config.toml
n_kv_head = 1
qk_norm = false
init_std_o = 0.0152
lr_mult_o = 0.991
steps = 7084
Each number is 128 + 24 x the weight over its row's rms, rounded and kept within 0 to 255. Layers, rows and columns count from 0. Numbers have three digits each. The size before them is the row's rms in percent of the matrix's.

# layer 6 attention query, 64x64, rms 0.144, rows 0-21, columns 0-63
094:091100131112114088091126070135112096164108183143097131085165126163134129126096094150122108150108133139133123137155178128127143134134128119109119142126140149132101108177108092094142107129135123
094:164142101187122111121144141125134121096121191096154174146082146151097110146158107128130159147106105104157150133142141145114116114112146164150148133147150131130173133144107130163142112106112158
090:181181082131126124095139171096112159128143137138185122138139101128119112114144127091169182130163141127110093146113117109100121163156132120123141140153119140118154134100145117151134101154125114
104:086113136089163122130106122119125080131136084141091115118167140114136146103088167130083101121142130119107136116137168138145161104117064134136079112131146122125120128121108137087117169127145137
109:125135132118135150097109161147124133129150065156093122110159126113130175120117130133134161100136180133110106119093104115148137160163121146119124132130110123130138142125115119137091138212177113
101:145091138076107143163139127130150120167129149119100160094141129107132127090094115098154126074122144156146165138116143114125117095145141106122142098101158155090078120102164147134113100116136112
112:074153148148174085102096141118125110101156099118167116127114129108138149122115159115078115128146116113105133124113115115127132149099070144136076140151139129139150177113118116120105158121165138
121:151137132104118101156123128098166135135130150142115104085125105142129103129100118099136150105126106185147122151118157119139097131114135087177142136115188160117061114113155138162145137119127103
095:123132149135132095116107109151140155140094096160152133134086112122108140134101146179145109145130150110110108109148162129164154139112140175124152155150127109145094075164102123085155149120117171
107:190107158124087112133160098146166130182108138116083123128139116138113128160111122101179126126129141130146127156157116151098122118185151146131152119124129124121124070152110131138154121129113094
110:130121098078099119095092133123137143163130110124088144120166133133135131120134116141077112122087152124064085108154108142126112088111114129157139157122155132150132135144145176146097113165138141
073:099146171107117181130111143141155152124118130129098134134151131175153144167145126079128118102171160146143164110150131136113137106141127114101162122122154152129069135132174157130091141105128114
093:185103141097105102136169080130154141176115139124103109113138125136125102120088097118137136154134135118118094148149133139132085123194141128121171129153149109119130084163144140138149153153131130
093:140143134143074158123140124107122119126094164124159123154113107090140137126079112176173120182114144083178120130120155124161117138107165145123136111116101142141107104134148116105133121146156161
072:136124144120100104136168143162137128161118119106145125121141117127123136128124131136108078142118151124154188140171145185159138107148113093153110155098171126114137119103151182096141122140163097
189:100113111131142114111131152160108104105144095149177136110110127089139142133129180163077097134116109101102123104141140140139140141084106135122085122162124099125101138082110118107089161153154135
107:158164172113157133133128127115131150097170119198171129136118132104138151116125153148147113108142127083137136173118150124137138118127138167118110127145136122080104094135183129156100148137156145
103:141115110136138117124165091153126155143113130126141089124126178168154159138127132140119163136112133181071106115149112155089141115130133126140130149117083138161121071099111155158134120163101138
092:135139100120116134169121148055143114140114103149126118130124144122125105094140143117115115068160138094117088107068125112128133119123165115120108164141113133120077135128155146109164135103127171
083:112128098147120172063097092150100133107113111136137108095138145108154127144157115158100134157134094083081160134108162129130131130105105112163157125115142108158099119151078131138114135137129136
097:131120137129123089169132187135142119141113159147127136123131147128134080137115123136133112150125091118102130137117098180139101117116154107105124178105130105097139162132124099149046146129107108
094:080111083104135149153154118078152154119121073125126125126126159116137110082094134093139141091124133127115125106124125122119127133122108097145115092134168155112143162117124100053127147128135121
# layer 6 attention key, 64x64, rms 0.148, rows 0-20, columns 0-63
091:129137133161124138137108137068136161133081128126128131123102111152078115110107089142124104107116146145136139129159072153133083089164137135148134109100148134140172151096147098128119088128148153
086:135128112097125100148100131085142137131138126093102131128104121118133135155092141153124137116114107086134143181104117134176147122125115118145075133099166131095116137116125183108110190088124150
082:132080126119120108153123128126068119108092108113137106128118115145152135113172104157106137118072152132120130143123117130112143100108161155119118144117144135151144171081123130158104158118085067
110:127135144141120173088112114137165106102150132155158136113152139167134140128093136099126122148130127166093126096150132070099134146148108119148153134183128113140121113122178103113188103123130109
097:096103085120169161104150178132155105084124118110146136133103106155154129123143087141063126128116123136110149116131148127109113144136118140178153154150159097142123145091125089120101144124152141
073:140102098159072125092110106115116153163058135129132119163123118134139106130138067131116121110099164166111106104134107122102122143138141115133134136129149136151167151140136088133148089157146108
068:125114117122144158140135142130102112131154121130146142124101148126144160135133169132095145182145084093135117115146154089095144136104100194131126115181155105104083088136138116099144124115104136
081:122099107165105116105114123120122188121108108105146106135138138156122113112149095135129144137128153154126085110134115109099101147137125118112127150102139157201143166166111134125176134174126088
121:107132123121164121142100152169154075138185120146141141114155121080127139092116161094162134164170134114136133103131157081132135171146113117106103112149122138147110103122135158122122139092109135
079:137133124098085084126095111091154136123107124107141089158111117091084113105113110109171115098086192143088116118165153158127114110135148097126146145120125112098138145140122136159114133119145130
103:149124135145171102162118128159130119143109161113154134163083094174087135119151120114094155091116127157080138098091108121131138093155155131149089118142107138146115157153109132155136101117103135
121:137124136151104112110106136111107111137119128123124137160139123138131130085150074111074123098131170139147139137152107149114061156156117122132107142066144149123110182138133088129132104113139094
070:143132150099097127112079099152125168150100105122134082169113121141127139114115083122165170111086160156107140138141109136129144083101151130143161142107092108092124128147096138154100137120144127
105:118160130128111147165118138104116086164160162120089107143111126068118105116121095118127147120120085093129174146117145119150128169135107130143113098109118137111126122110113167102085138084130166
205:140141142130096115135100109111156166130095159069110099148127116166088105134137066114119141098109162161143138168145108149136130108149129118160148146086136140135141146144134123157143088116126094
048:097171127112089152112154138097162174126120139087094113105120109099128126161082137123141104088132125140162126136147142130129155114149141106157187122156144106134152114111155118113153078143108125
070:121134121133071146129139065098156128144155103163125100132167101114123137154135093127159109130133103125140131134087087132128126095117130089148156122156170108135146154126141151152085136155170133
095:103131092111152102139160125147171135162182150104130137164143111154126117094128168130145116113171135135148118123145116125117164071166148137105135119117105131149105167128117087124163119103088124
088:149156123157128133122088125128130137143151097142122136128137097117109143149132141132173118149085106136096132117089153124128068156085158065153151134146145133152089121151182154113120120151144141
079:122134142092133139103141122129102133145076114116100150095099101115140105137124131112105150075114164104113138140121122148155199097125104099159098128117116135126101070123115097132107128176124127
093:155116123168144141100155127099116159109102167110105150104135129164148144108159114157160121141137172172133195100128155129116139129150151128159139133131091103151144109141139120083122144103148162